Weights of a small transformer language model: width 256, MLP 704 SwiGLU.
Each number is 200 + 40 x the weight over its row's rms, rounded and kept within 0 to 999. Layers, rows and columns count from 0. The size before them is the row's rms in percent of the matrix's.

# k: layer 9 attention key, 192x256, rms 0.0806, rows 96-113, columns 0-127
# q: layer 9 attention query, 384x256, rms 0.0856, rows 161-178,225-242, columns 0-127
k96,104,169,211,213,207,162,250,128,139,192,183,160,188,182,167,138,176,238,212,218,155,166,211,197,268,235,199,218,178,198,235,246,248,218,165,207,217,193,218,236,219,178,150,151,236,278,343,222,168,294,241,195,209,248,243,189,201,148,201,160,211,224,196,265,130,210,210,174,260,250,188,209,222,255,241,246,197,200,206,243,268,259,222,221,251,229,218,207,179,252,175,183,145,117,163,258,133,181,216,160,166,286,230,201,166,258,148,277,271,212,206,181,128,175,176,192,244,175,219,257,129,210,238,203,196,163,252,210,217
q161,098,203,242,219,246,205,277,248,121,237,151,246,195,194,229,230,197,148,220,139,182,177,220,210,229,180,206,253,162,265,178,94,152,189,103,193,168,289,173,184,216,206,206,154,153,150,196,190,266,228,190,185,189,202,85,144,162,200,217,176,218,176,231,248,248,97,224,257,219,129,149,224,224,256,193,229,121,177,237,209,194,212,148,168,156,243,206,233,158,194,183,246,236,246,151,187,193,198,283,224,217,217,231,229,195,180,253,248,245,179,200,176,178,178,227,214,281,219,184,213,160,230,166,254,211,202,178,178,226
q225,105,170,239,208,169,198,227,213,130,263,219,194,253,188,224,191,184,210,141,147,139,198,227,223,205,199,155,200,215,203,154,189,180,243,191,248,123,158,171,261,200,221,225,199,129,200,221,242,208,203,225,144,168,168,210,239,140,164,172,152,251,234,117,210,189,166,208,254,263,181,239,211,184,244,266,191,225,237,197,168,221,257,202,244,187,198,169,173,217,280,250,215,201,137,138,260,201,101,256,218,264,195,125,196,144,200,167,224,216,208,174,257,213,264,217,198,201,170,235,206,204,281,233,234,202,217,208,177,189
k97,097,156,240,157,156,250,190,242,175,168,213,193,229,233,206,184,133,206,288,179,229,144,142,159,238,259,204,187,215,267,93,214,179,250,293,247,164,138,149,260,208,192,232,172,191,258,122,201,232,157,168,174,191,169,208,244,205,207,238,222,174,254,216,196,173,165,208,168,245,143,200,168,242,171,227,199,246,187,220,185,184,212,185,149,190,169,140,181,242,173,196,177,149,204,223,195,168,194,160,193,206,122,141,217,216,207,175,213,186,218,159,153,167,218,207,167,185,194,173,176,180,193,206,181,84,226,242,184,222
q162,104,278,241,201,150,148,221,254,187,237,217,242,184,231,219,135,156,196,173,236,171,242,227,235,140,158,291,181,185,191,224,256,187,255,221,168,178,204,168,210,141,156,325,206,212,242,230,199,206,136,252,205,165,166,194,149,134,181,191,260,266,176,195,258,186,209,189,149,186,215,202,192,268,237,202,220,199,281,233,159,286,228,183,182,230,237,193,200,146,237,209,236,152,180,214,131,196,176,183,235,255,194,228,184,165,170,202,186,216,225,154,177,170,305,218,276,172,174,281,257,173,149,258,213,202,205,220,204,150
q226,094,178,194,201,216,232,239,208,216,161,200,230,196,228,148,199,255,257,133,106,223,332,224,235,139,199,154,231,155,237,236,217,221,185,92,194,232,257,241,150,166,213,191,137,209,230,218,190,191,202,216,208,142,216,236,232,194,243,274,208,146,124,217,189,256,172,228,188,161,179,261,145,212,152,238,242,198,305,188,182,187,155,161,242,216,256,204,186,179,236,220,231,180,203,204,172,242,180,163,162,203,185,266,236,117,142,207,188,161,241,153,138,167,215,259,228,210,221,186,143,203,153,242,228,222,237,203,190,155
k98,100,242,220,211,179,217,265,141,183,166,243,237,208,194,208,183,265,194,149,240,247,219,191,200,135,205,203,199,178,184,250,202,252,205,261,227,209,171,219,225,183,209,202,178,237,279,195,256,231,268,163,119,201,201,226,194,151,120,132,222,170,244,229,256,251,194,245,284,180,217,203,278,250,166,159,232,154,145,209,195,259,272,239,242,203,198,187,180,123,218,255,285,156,129,181,272,152,273,243,210,255,223,258,163,270,268,209,114,201,192,224,182,171,143,185,210,233,218,243,209,207,137,181,228,157,267,173,198,186
q163,088,300,216,181,153,185,260,156,151,139,188,234,195,241,236,155,222,191,220,185,151,214,286,159,214,238,247,240,166,214,137,230,269,250,189,201,209,209,241,240,204,156,149,201,157,242,191,163,158,114,275,199,184,250,167,110,214,261,218,156,168,153,226,184,222,207,172,204,236,182,230,278,173,201,163,184,168,171,139,207,251,151,213,224,220,254,154,236,157,194,178,280,199,208,219,129,162,281,164,219,281,293,187,218,166,292,246,144,233,189,170,176,181,201,234,206,162,200,243,183,145,207,212,259,222,211,138,171,192
q227,088,255,178,208,206,168,179,209,219,173,219,258,145,167,217,201,254,175,218,258,243,242,229,196,180,176,208,217,150,228,166,224,208,207,222,136,255,245,233,215,216,203,212,173,239,227,229,216,154,147,302,288,224,170,200,188,234,154,206,220,142,144,118,115,219,204,172,259,109,190,203,268,235,115,99,279,216,167,267,247,187,219,251,181,206,153,197,214,193,233,186,191,204,173,177,184,151,234,227,212,194,248,181,172,202,239,210,182,175,158,249,171,202,136,146,205,210,210,192,241,199,164,234,184,232,180,180,182,175
k99,091,250,228,250,191,193,216,196,228,193,211,233,188,257,207,159,271,201,139,244,203,182,148,162,162,239,168,271,223,209,266,181,248,163,183,184,179,211,227,239,169,194,187,214,173,203,177,182,229,202,163,205,230,208,208,187,202,172,225,255,166,207,263,180,260,157,147,201,226,208,191,229,258,218,220,216,209,225,207,188,242,248,198,205,241,156,161,150,190,228,153,152,165,113,161,193,135,144,196,223,216,237,191,201,234,226,205,161,265,191,144,175,288,283,247,319,196,139,229,234,222,236,158,151,195,226,188,200,113
q164,096,69,118,177,199,144,210,100,177,163,176,283,146,205,155,220,179,217,209,191,214,232,217,104,218,189,302,137,106,198,241,246,187,230,264,272,178,229,230,177,209,172,194,202,179,224,161,183,165,199,124,136,95,237,182,171,194,216,269,219,100,156,151,177,152,198,142,238,188,196,285,216,254,215,143,161,148,213,186,249,260,210,216,237,177,200,226,222,189,238,203,214,163,185,156,224,185,245,223,233,203,197,199,226,168,114,200,154,181,191,189,187,244,230,221,201,207,125,172,238,212,181,198,182,230,186,171,223,158
q228,097,166,222,161,185,145,187,184,156,224,192,224,191,239,197,210,277,171,174,163,285,211,244,240,130,171,218,193,192,208,211,232,139,164,191,169,150,104,138,206,187,184,231,258,223,275,179,230,206,233,151,182,240,189,178,216,145,217,186,202,230,182,203,267,204,200,175,192,287,190,292,208,264,237,203,186,192,224,171,260,228,179,186,171,228,151,179,221,238,176,177,219,143,159,268,287,175,182,226,123,165,167,279,253,254,179,256,181,190,175,200,149,201,237,160,209,170,147,243,200,199,166,217,166,226,139,225,219,222
k100,107,259,181,169,219,170,263,174,204,283,134,166,168,207,197,231,192,191,190,178,207,213,177,171,150,206,153,228,120,187,208,190,190,214,214,234,186,263,148,173,212,208,186,217,230,290,300,232,192,206,165,238,189,249,192,251,193,131,181,129,205,187,157,222,186,164,148,173,284,223,216,210,157,219,184,179,222,240,199,196,235,287,216,179,204,179,257,197,149,265,207,172,170,197,198,124,296,168,198,214,248,209,229,247,231,187,251,182,204,193,108,188,189,167,147,157,216,207,263,201,205,195,242,189,178,223,164,212,167
q165,100,256,164,201,305,166,217,176,206,234,61,177,211,219,158,202,219,254,172,200,275,217,188,293,218,192,195,200,256,144,192,262,233,138,176,218,291,204,160,236,173,207,171,214,248,174,212,231,149,227,169,110,204,260,168,198,193,296,260,213,193,199,212,167,200,190,180,243,192,183,195,208,206,171,132,132,129,138,214,256,163,178,194,212,197,200,226,185,232,266,155,211,234,190,176,181,177,221,180,223,213,227,97,217,202,203,192,164,216,259,235,162,214,236,254,225,164,190,212,176,142,220,196,164,197,262,238,146,223
q229,119,164,177,262,244,294,280,230,190,191,176,223,218,197,174,184,212,188,206,180,228,243,201,159,186,233,170,138,168,149,189,243,176,98,226,171,234,126,236,183,207,193,171,209,199,226,139,220,165,135,171,252,154,184,238,126,196,175,247,238,207,151,317,166,214,219,165,247,210,160,148,273,225,213,172,166,186,158,201,235,180,172,253,119,144,181,137,168,264,201,151,164,234,164,194,196,188,235,170,227,215,246,120,232,150,170,218,196,188,226,157,127,199,180,198,144,212,246,175,254,191,206,187,223,191,202,251,207,172
k101,100,207,202,181,245,184,247,211,191,189,166,143,235,165,296,189,228,215,153,184,243,235,171,284,235,175,216,150,249,136,131,174,187,244,234,211,238,212,222,215,279,245,188,198,134,216,223,223,265,139,192,194,243,232,119,207,184,190,247,231,227,257,180,250,131,191,258,210,186,187,201,246,159,207,217,225,216,273,228,201,179,195,197,252,183,216,221,171,210,255,306,211,226,141,166,220,215,189,319,164,120,215,197,217,222,233,223,180,207,247,250,296,302,177,172,198,171,258,229,255,205,261,193,171,202,229,206,237,176
q166,099,177,285,170,174,187,220,188,108,207,246,164,163,145,165,221,180,199,164,237,192,193,177,239,195,165,222,216,211,289,256,196,192,195,233,147,235,179,271,158,141,145,185,126,203,215,169,241,201,178,207,205,183,183,156,149,154,168,278,146,204,157,109,177,230,212,195,228,244,155,203,183,236,147,233,129,217,214,159,258,232,212,217,219,209,212,169,187,190,184,127,163,128,223,179,142,253,166,199,171,135,199,184,306,205,235,178,179,213,168,164,170,238,180,206,306,231,178,168,265,226,244,224,227,218,226,161,264,179
q230,102,254,175,171,177,125,171,214,213,211,144,231,265,178,276,258,232,192,197,204,232,228,150,232,127,174,260,221,151,146,244,252,155,237,232,220,218,220,216,209,186,234,188,247,205,171,183,211,153,142,211,210,122,276,186,194,220,233,205,224,194,158,174,201,179,176,136,241,191,150,180,184,214,75,241,129,112,127,229,213,186,173,164,244,215,215,314,249,159,201,159,204,217,219,187,204,207,201,173,215,216,213,253,233,245,137,189,247,234,204,198,147,218,203,196,202,213,227,174,147,149,154,200,208,271,264,176,156,92
k102,101,250,157,200,190,122,314,220,197,265,265,193,221,234,187,217,227,223,218,191,227,264,210,172,189,199,213,175,176,196,220,247,251,202,244,216,134,245,223,170,249,144,172,131,85,204,218,221,83,234,135,226,157,262,191,255,160,268,198,191,255,159,237,253,195,148,174,198,201,244,220,216,182,202,209,176,204,244,254,185,184,188,198,213,237,235,229,148,211,189,230,245,164,204,186,245,212,155,229,255,171,153,188,180,191,249,186,111,215,171,219,145,196,172,192,137,168,160,252,226,194,154,117,282,313,129,195,200,214
q167,107,221,196,214,251,170,191,194,196,280,248,197,212,226,177,145,139,197,176,120,180,198,228,222,188,259,120,127,253,215,234,191,185,218,249,192,109,212,193,153,179,152,157,207,245,219,191,212,146,160,155,128,195,200,260,312,212,170,225,184,153,219,168,176,161,194,185,194,206,262,157,173,205,234,283,220,172,206,191,159,245,199,189,192,235,289,199,258,214,152,200,209,176,195,187,231,216,222,195,210,216,161,143,260,116,259,227,281,181,254,241,250,212,188,244,215,187,173,208,293,171,138,148,170,184,171,157,126,185
q231,095,149,222,140,246,182,258,299,166,197,123,215,175,253,235,202,219,152,219,186,126,223,287,152,171,141,146,237,187,167,226,166,159,176,148,178,197,207,208,193,147,198,155,166,183,275,242,184,202,251,209,208,177,214,187,159,239,202,274,176,123,178,195,235,217,178,248,193,178,154,131,212,195,228,194,190,219,251,181,175,199,204,189,192,149,147,175,195,196,205,124,162,153,192,180,179,269,171,181,192,255,221,195,165,229,251,212,111,178,169,178,169,211,175,176,147,138,204,106,179,177,194,213,174,219,259,157,207,194
k103,106,306,188,183,129,193,192,261,155,240,275,168,186,210,210,194,203,218,197,162,225,225,208,239,242,160,166,129,149,229,169,197,190,200,145,163,175,201,189,283,175,220,240,210,177,239,224,181,252,192,252,227,136,120,162,160,173,260,327,219,175,166,161,258,176,171,218,186,240,234,190,206,102,155,185,225,231,133,224,212,104,180,202,183,198,245,187,186,167,182,179,247,170,202,206,244,209,191,189,118,240,216,187,216,144,158,175,176,187,175,248,168,192,167,151,245,98,215,260,209,171,184,204,269,171,180,162,93,215
q168,101,235,222,124,200,123,208,140,227,143,220,223,147,181,200,138,220,155,245,248,217,221,236,249,237,146,180,244,174,190,196,221,155,157,163,202,212,229,214,209,168,174,247,195,188,191,221,309,118,245,109,169,213,151,198,253,195,206,143,195,198,186,202,165,205,205,145,108,220,200,232,247,257,157,184,209,284,215,203,179,259,182,167,228,204,222,226,190,239,213,204,207,188,196,190,221,231,209,204,127,167,242,229,248,267,137,196,170,181,132,251,253,237,252,181,213,203,290,142,213,224,154,158,234,210,133,315,184,207
q232,099,218,222,134,212,191,176,129,198,129,195,221,149,229,229,196,165,195,250,215,233,202,142,163,148,191,221,187,174,195,131,213,229,225,187,232,192,223,219,208,253,121,212,213,181,271,145,210,252,134,224,167,212,245,212,180,180,229,208,196,156,160,228,203,191,259,191,209,205,215,200,173,183,187,184,232,231,168,234,159,173,244,170,239,260,232,171,230,191,153,138,254,176,169,246,179,173,254,251,265,194,201,193,189,179,176,242,257,143,196,185,194,225,187,115,140,208,228,216,129,174,175,214,184,256,194,246,171,169
k104,094,236,234,148,258,174,214,147,204,205,299,285,239,242,164,220,169,231,198,241,187,156,281,212,216,142,195,246,214,222,172,237,159,169,214,179,146,146,199,192,219,152,183,251,210,219,268,230,235,212,188,232,183,323,178,229,170,105,171,138,207,199,213,200,208,178,208,152,194,197,247,256,224,178,161,146,196,233,117,180,191,166,212,196,181,195,226,204,206,249,202,225,216,191,165,165,210,149,224,154,176,225,194,240,172,225,170,215,201,197,208,151,268,217,139,229,210,179,198,255,193,184,190,245,209,269,176,149,194
q169,093,146,200,175,271,134,192,150,199,220,186,271,167,179,192,168,154,242,258,193,162,288,306,212,246,214,262,245,183,179,218,119,224,306,196,203,153,237,144,166,236,108,204,193,169,240,198,189,207,257,152,174,207,194,105,199,179,216,211,189,163,169,193,142,222,205,177,143,238,225,252,187,212,223,197,179,227,187,174,214,147,199,265,223,166,253,254,127,213,195,186,201,180,206,200,224,233,162,202,157,192,215,175,181,214,225,256,130,177,111,151,194,120,230,203,207,240,184,243,184,214,146,225,243,190,246,207,220,91
q233,085,234,223,189,265,190,252,125,211,200,239,176,143,228,239,143,153,247,198,122,265,333,297,205,179,165,234,203,165,233,152,181,162,237,164,227,156,210,223,179,265,139,189,197,211,194,189,200,180,217,228,193,269,164,167,152,191,238,221,274,127,282,151,199,237,228,168,203,215,240,196,201,222,220,191,201,139,219,192,155,167,103,231,148,170,223,212,233,199,167,192,218,231,162,211,215,161,185,189,194,232,190,224,243,171,123,181,176,114,218,146,146,166,213,239,200,227,239,286,166,240,139,253,221,137,227,198,190,175
k105,108,225,264,163,217,190,275,91,171,217,223,218,157,199,166,242,232,201,130,168,204,188,244,237,193,182,217,213,190,145,199,268,165,181,223,225,171,189,203,209,226,171,223,198,179,231,251,190,230,242,193,206,255,222,236,190,281,215,185,202,164,172,216,239,225,165,265,197,224,234,190,203,168,193,165,157,221,204,257,238,180,211,156,154,176,206,225,146,145,189,189,169,134,200,198,204,236,218,257,240,194,188,234,215,231,176,113,163,163,223,219,189,168,175,144,176,136,232,223,214,228,217,226,173,118,275,179,167,168
q170,096,162,257,272,217,260,228,220,284,211,232,118,205,239,166,176,164,159,196,203,235,89,201,206,190,207,207,145,165,274,180,105,192,216,183,162,274,129,234,241,261,217,207,157,222,270,234,149,173,204,153,228,218,229,227,203,238,273,237,198,239,262,244,234,188,269,228,146,158,255,208,266,248,214,238,186,177,181,178,193,136,119,220,163,154,241,173,264,212,265,161,195,174,206,226,231,258,203,162,191,286,287,179,175,158,243,224,196,180,214,191,199,157,198,206,290,133,172,234,164,170,215,189,131,157,187,151,169,157
q234,086,244,189,166,163,167,244,152,188,219,245,184,166,121,165,261,122,219,230,190,167,214,229,170,170,217,205,168,183,252,212,153,229,154,160,104,183,279,245,182,308,232,203,182,163,189,222,157,163,233,132,195,172,152,250,227,270,249,212,203,207,288,263,195,201,201,218,142,126,244,202,192,219,228,137,189,240,212,204,140,166,154,208,163,195,211,249,207,262,125,131,155,168,222,184,202,183,202,265,204,185,159,145,155,228,278,213,211,178,212,242,210,245,205,203,230,243,278,256,231,192,192,175,234,154,217,145,205,152
k106,097,211,174,209,180,170,201,179,146,231,289,220,181,286,236,206,214,249,153,287,228,201,207,184,186,181,242,217,162,227,251,202,218,174,144,139,145,193,254,240,171,215,252,176,195,255,289,237,233,215,212,169,139,172,215,207,142,138,258,151,104,206,125,165,182,160,253,307,239,151,186,195,260,198,185,183,176,243,192,212,185,206,207,140,240,181,278,122,232,230,248,167,200,183,208,158,176,281,201,231,209,217,191,217,236,223,178,168,128,248,205,150,158,179,189,172,185,215,206,151,291,262,241,222,113,186,188,189,223
q171,086,146,194,233,123,216,179,203,250,112,156,191,225,200,224,245,165,147,156,202,177,215,217,231,182,251,174,261,234,229,208,290,271,294,219,237,206,187,169,174,257,271,221,214,216,166,202,158,202,207,236,223,185,251,201,263,195,217,256,199,207,202,169,211,200,253,265,210,159,194,220,209,210,213,145,198,251,101,204,232,177,238,233,216,274,238,135,201,184,226,107,196,223,238,135,218,178,232,124,176,209,213,225,230,140,183,188,205,202,197,224,234,167,226,259,210,170,168,276,200,154,233,148,205,154,214,210,163,241
q235,087,205,242,247,205,210,213,168,206,199,172,202,212,229,249,181,220,138,153,226,243,199,315,199,173,268,183,134,195,143,174,225,153,190,150,211,175,192,182,189,153,205,235,211,218,178,225,295,163,195,212,248,217,158,219,169,232,219,146,209,249,200,269,188,229,133,162,258,191,218,186,177,278,158,238,248,224,247,136,192,207,201,207,225,202,252,268,160,247,173,118,213,196,165,158,187,181,83,223,178,189,227,134,211,229,225,228,227,161,214,173,266,197,268,184,184,104,159,192,253,210,237,185,223,219,149,224,201,185
k107,087,254,213,205,268,179,190,215,224,187,171,198,199,213,129,152,204,145,171,237,242,258,189,147,113,198,254,273,146,242,145,106,169,175,257,202,250,215,231,145,232,173,188,172,202,279,169,249,197,241,179,213,222,201,132,169,219,210,192,216,213,199,119,178,179,231,237,206,127,156,160,167,280,202,217,179,144,260,206,213,156,241,171,192,185,229,202,203,173,213,236,192,211,199,210,185,200,133,189,240,198,282,248,173,203,178,206,217,146,207,209,223,180,156,215,192,191,250,214,222,180,230,174,198,213,206,204,170,189
q172,099,220,160,192,159,248,165,190,177,212,198,150,174,152,197,195,254,167,244,216,190,216,169,166,196,206,169,144,197,176,213,192,141,188,208,225,153,137,195,117,172,216,207,266,214,199,200,186,206,176,215,229,208,163,246,199,199,200,163,247,128,175,267,155,157,205,254,137,165,147,177,173,163,201,249,139,177,190,172,181,146,193,249,186,196,215,133,253,142,199,136,161,215,83,172,203,178,247,141,198,185,185,226,129,134,225,163,226,199,211,233,196,172,235,212,212,120,163,245,229,205,252,253,174,175,138,223,253,228
q236,102,129,168,181,183,185,198,228,260,207,228,257,175,188,180,184,159,200,227,189,119,168,201,191,251,264,163,127,248,207,250,183,154,163,209,209,131,173,212,263,215,180,221,203,139,208,157,229,209,168,251,226,246,259,196,276,244,207,210,222,252,258,233,156,227,140,158,124,196,226,204,175,168,252,234,140,152,190,178,205,160,209,157,288,175,239,145,248,248,140,167,170,200,175,163,250,232,243,150,98,156,140,152,243,198,209,133,204,180,249,250,207,202,168,214,216,191,152,278,280,215,234,183,284,143,228,170,208,143
k108,102,247,222,165,148,169,228,231,209,226,168,295,189,163,221,184,213,198,194,165,205,244,152,213,220,233,180,192,185,187,195,244,172,284,146,200,194,206,241,146,214,194,222,239,143,230,137,166,298,198,180,213,260,175,175,205,185,114,118,149,178,167,182,180,205,162,131,143,215,217,102,287,225,230,207,233,184,210,227,144,216,246,195,215,140,173,253,204,195,201,236,226,167,200,219,210,243,162,255,181,197,249,249,167,255,117,191,321,234,229,148,203,223,134,188,212,180,187,214,221,151,200,221,114,148,119,203,211,170
q173,102,200,265,183,215,221,302,119,189,186,233,223,209,154,164,196,149,185,158,235,188,250,172,271,139,220,262,169,220,171,271,188,140,189,182,181,214,190,290,211,235,219,185,137,206,202,215,212,199,214,198,271,192,217,197,224,212,165,214,288,244,217,217,270,272,237,176,130,181,183,233,122,200,232,138,123,303,265,223,228,202,194,237,205,182,127,248,153,284,223,250,127,250,201,234,264,283,157,130,177,179,182,220,189,124,202,221,198,193,267,153,231,242,249,183,156,200,132,195,286,235,225,233,161,207,189,255,240,198
q237,107,144,217,198,177,186,194,214,234,220,136,246,211,177,228,189,110,192,146,190,236,246,190,248,179,173,231,230,247,175,173,182,187,206,195,219,209,190,206,256,233,127,186,176,165,162,162,155,295,222,180,161,184,248,202,192,219,183,156,168,184,239,179,155,157,156,158,188,170,238,184,280,152,256,209,237,225,210,270,175,277,202,261,194,115,124,189,204,202,178,295,221,233,198,239,159,168,238,147,177,139,201,218,204,214,248,221,93,236,128,180,285,285,191,212,128,199,257,186,169,210,202,160,192,215,148,172,198,162
k109,107,159,168,254,158,205,190,261,239,289,207,155,151,243,207,264,210,141,280,201,239,200,251,193,113,179,194,179,211,169,223,271,211,221,147,201,201,179,220,103,104,212,208,194,306,183,182,151,147,269,264,214,135,177,247,193,245,163,216,240,205,227,189,200,239,165,188,207,137,233,213,185,228,237,151,203,217,181,147,161,156,171,237,181,175,183,189,250,130,228,181,227,273,228,176,215,159,233,188,248,219,180,239,203,285,161,167,246,193,147,199,224,195,193,218,211,239,314,172,199,200,196,206,208,204,218,278,156,179
q174,104,226,131,240,251,203,251,200,197,228,209,231,156,233,145,176,115,259,193,231,176,135,248,197,137,207,244,266,169,229,167,162,238,255,194,142,162,231,247,190,185,156,102,197,209,189,256,173,257,229,222,250,258,201,191,256,260,233,167,147,199,218,236,168,217,179,204,215,164,214,151,183,203,234,286,158,175,234,206,208,213,279,198,257,233,197,240,204,168,229,168,222,143,208,189,235,210,193,231,235,223,211,204,149,190,178,243,120,236,177,234,267,218,181,147,303,228,225,141,211,229,119,199,188,198,213,195,155,166
q238,094,235,206,156,235,223,158,200,214,226,208,276,212,158,168,146,193,175,251,189,241,150,186,165,205,176,164,267,178,263,145,210,210,164,126,244,141,182,189,157,157,279,202,249,185,189,225,129,126,235,234,239,228,298,177,176,201,170,155,173,208,186,210,179,268,205,172,147,199,190,194,159,214,193,230,199,173,211,147,168,249,276,126,173,155,178,241,184,152,174,321,186,208,169,208,247,192,273,179,154,126,185,199,227,206,227,211,125,235,165,157,224,188,201,199,218,212,248,196,181,225,153,202,154,208,156,175,205,260
k110,097,265,200,219,231,230,184,150,222,123,210,213,170,154,184,207,209,149,198,211,202,183,279,162,224,203,162,180,159,212,207,252,157,160,141,270,236,139,203,173,217,232,239,178,237,192,197,133,142,95,159,238,192,200,194,182,236,253,166,165,190,157,205,145,249,165,214,159,211,246,209,263,176,104,174,254,145,218,197,205,201,208,178,226,207,165,203,213,223,236,258,167,138,150,205,230,222,184,184,139,185,225,207,169,189,143,173,192,255,165,184,160,126,173,215,157,180,296,190,233,201,252,186,211,217,156,184,215,178
q175,095,215,203,138,140,181,194,225,250,196,193,193,187,188,219,109,266,239,236,123,214,154,214,171,156,239,220,212,210,215,212,215,223,211,171,224,145,257,167,208,134,220,181,194,186,182,161,198,264,225,221,124,191,185,277,217,239,193,197,106,114,153,250,205,140,209,134,140,208,222,230,197,195,187,209,175,196,175,166,195,191,235,214,191,217,193,220,207,221,177,186,154,195,186,218,207,150,250,160,147,153,204,195,195,227,220,162,189,237,201,243,220,262,252,211,245,195,302,265,104,213,179,158,226,217,130,211,212,147
q239,097,128,271,115,191,180,256,193,210,240,195,144,159,262,167,180,223,175,205,185,186,175,202,214,162,118,205,258,218,171,228,81,200,161,234,169,253,258,214,182,243,149,215,168,226,166,248,140,271,144,264,161,133,219,230,233,235,145,231,217,125,180,184,222,221,202,169,195,261,228,197,108,229,172,124,199,173,156,197,216,220,196,194,174,241,186,231,177,234,200,137,186,209,187,149,122,223,231,206,199,207,223,213,117,265,218,169,208,148,193,194,161,255,227,150,118,179,199,251,246,219,175,202,186,142,285,266,220,211
k111,099,225,227,193,231,116,189,187,170,187,291,130,233,236,204,205,231,265,117,175,259,134,219,147,212,200,100,181,226,171,213,237,230,277,202,210,139,168,193,230,176,213,183,171,180,89,207,196,211,265,206,219,240,210,115,264,169,208,160,191,180,184,174,225,113,167,126,179,159,196,195,198,237,181,237,145,194,152,200,237,159,197,179,171,213,170,246,161,182,204,191,203,244,174,177,273,230,231,124,212,185,205,144,248,169,248,170,245,251,173,175,185,187,120,139,228,192,122,252,184,174,143,243,198,202,183,153,189,308
q176,096,254,202,273,265,194,174,222,238,223,281,168,246,238,262,201,122,197,205,186,244,153,246,230,170,213,220,176,175,163,144,193,236,159,215,192,270,222,248,230,148,238,215,235,177,187,221,59,165,190,241,199,203,182,247,230,239,259,191,243,218,162,185,212,213,239,176,138,213,224,227,254,218,209,206,218,234,131,155,274,190,160,215,136,116,188,209,252,187,219,132,143,231,248,183,206,209,195,146,194,237,184,166,222,230,221,184,243,133,231,302,145,171,118,238,232,183,209,225,83,196,197,276,239,154,212,197,218,156
q240,101,279,211,173,177,149,228,140,162,194,258,245,127,221,173,176,210,121,150,265,141,203,164,143,202,158,207,233,96,185,256,207,251,232,170,118,270,261,181,226,184,175,247,165,137,203,265,162,204,222,195,156,230,190,229,168,168,187,180,246,174,178,219,257,257,189,204,176,260,257,216,210,245,217,210,194,245,138,158,251,152,221,248,171,141,165,246,147,152,255,216,240,185,105,209,248,226,114,273,130,254,217,163,185,200,174,218,141,167,188,235,154,186,183,176,185,204,191,195,224,229,241,173,243,172,231,181,248,163
k112,096,197,217,195,246,193,187,152,195,243,285,103,206,168,204,230,251,145,258,177,188,214,180,213,223,255,303,206,187,222,118,242,210,314,222,212,156,144,211,163,228,181,220,249,193,179,223,170,247,246,198,247,236,209,256,243,94,228,209,209,202,173,119,220,243,128,190,195,253,145,123,212,193,134,150,138,165,215,183,198,143,192,209,157,237,183,185,231,221,200,240,221,215,267,259,253,175,206,185,180,200,136,194,205,190,189,193,195,129,248,180,144,241,247,231,174,180,181,233,153,209,169,298,129,207,180,223,240,276
q177,092,110,161,229,212,182,243,161,191,186,205,213,271,206,207,191,154,143,159,281,205,192,149,205,226,147,205,130,174,162,186,191,204,173,194,255,299,205,229,180,186,220,139,196,197,155,184,172,253,185,184,200,193,241,180,242,224,205,221,192,200,165,188,213,212,270,230,142,229,138,226,263,246,260,200,224,175,212,253,222,208,223,250,190,254,185,214,205,183,186,221,226,198,105,150,235,192,172,110,152,236,225,196,241,200,267,186,238,166,217,195,218,168,96,190,221,218,157,183,220,155,282,242,271,181,234,175,181,245
q241,103,183,216,207,219,212,148,187,298,187,160,274,268,188,199,207,236,275,169,210,189,205,180,95,187,253,160,228,214,186,234,196,191,234,218,227,222,174,215,231,250,158,240,156,177,258,197,242,228,226,241,184,193,277,196,269,166,196,158,190,148,175,233,283,215,220,161,141,128,261,193,135,205,159,181,211,146,205,208,209,189,182,240,234,193,239,171,226,140,221,266,219,202,228,216,178,288,270,168,86,197,114,172,213,158,252,160,180,146,108,193,181,231,151,169,175,230,211,238,126,220,187,244,275,99,199,165,208,224
k113,096,240,256,245,240,197,240,208,231,206,197,161,168,194,167,190,299,180,228,117,222,247,266,182,186,291,186,151,146,136,165,219,167,234,213,178,219,173,196,166,200,221,140,206,218,139,251,155,239,202,208,127,150,119,213,182,185,174,202,177,179,283,273,193,200,163,195,205,188,181,187,200,225,223,215,228,254,225,269,217,195,230,201,242,195,228,167,198,151,313,223,277,165,254,161,244,149,202,217,138,162,306,192,141,205,230,206,184,204,230,147,149,205,254,269,113,163,272,238,231,152,189,203,179,209,172,222,231,198
q178,101,280,248,229,157,132,216,191,170,213,265,243,184,284,205,184,221,215,168,250,228,227,153,127,124,209,127,265,195,170,202,126,139,196,183,177,160,176,197,196,155,153,186,132,202,219,217,214,205,198,208,210,172,240,211,275,278,218,178,203,224,196,161,177,195,210,243,75,281,179,143,255,185,189,174,255,139,215,157,227,239,249,236,150,191,199,180,222,255,198,207,193,182,201,222,316,245,213,211,211,179,175,243,234,160,227,183,231,188,126,188,184,203,206,133,201,225,154,215,197,201,145,286,248,260,214,168,250,196
q242,099,206,251,210,202,198,199,164,212,147,256,197,120,244,206,235,175,170,201,185,153,255,223,153,175,198,164,236,226,239,231,135,179,292,163,189,180,205,281,219,214,171,178,160,188,191,207,204,231,220,214,255,196,229,224,189,191,213,256,166,189,149,234,202,230,238,201,168,215,252,260,183,199,140,207,147,166,204,136,213,252,221,192,208,248,235,152,221,282,199,166,196,167,179,260,207,174,182,214,138,243,159,154,228,141,156,244,161,209,157,221,161,280,161,197,183,183,169,245,189,201,122,220,148,116,175,136,184,202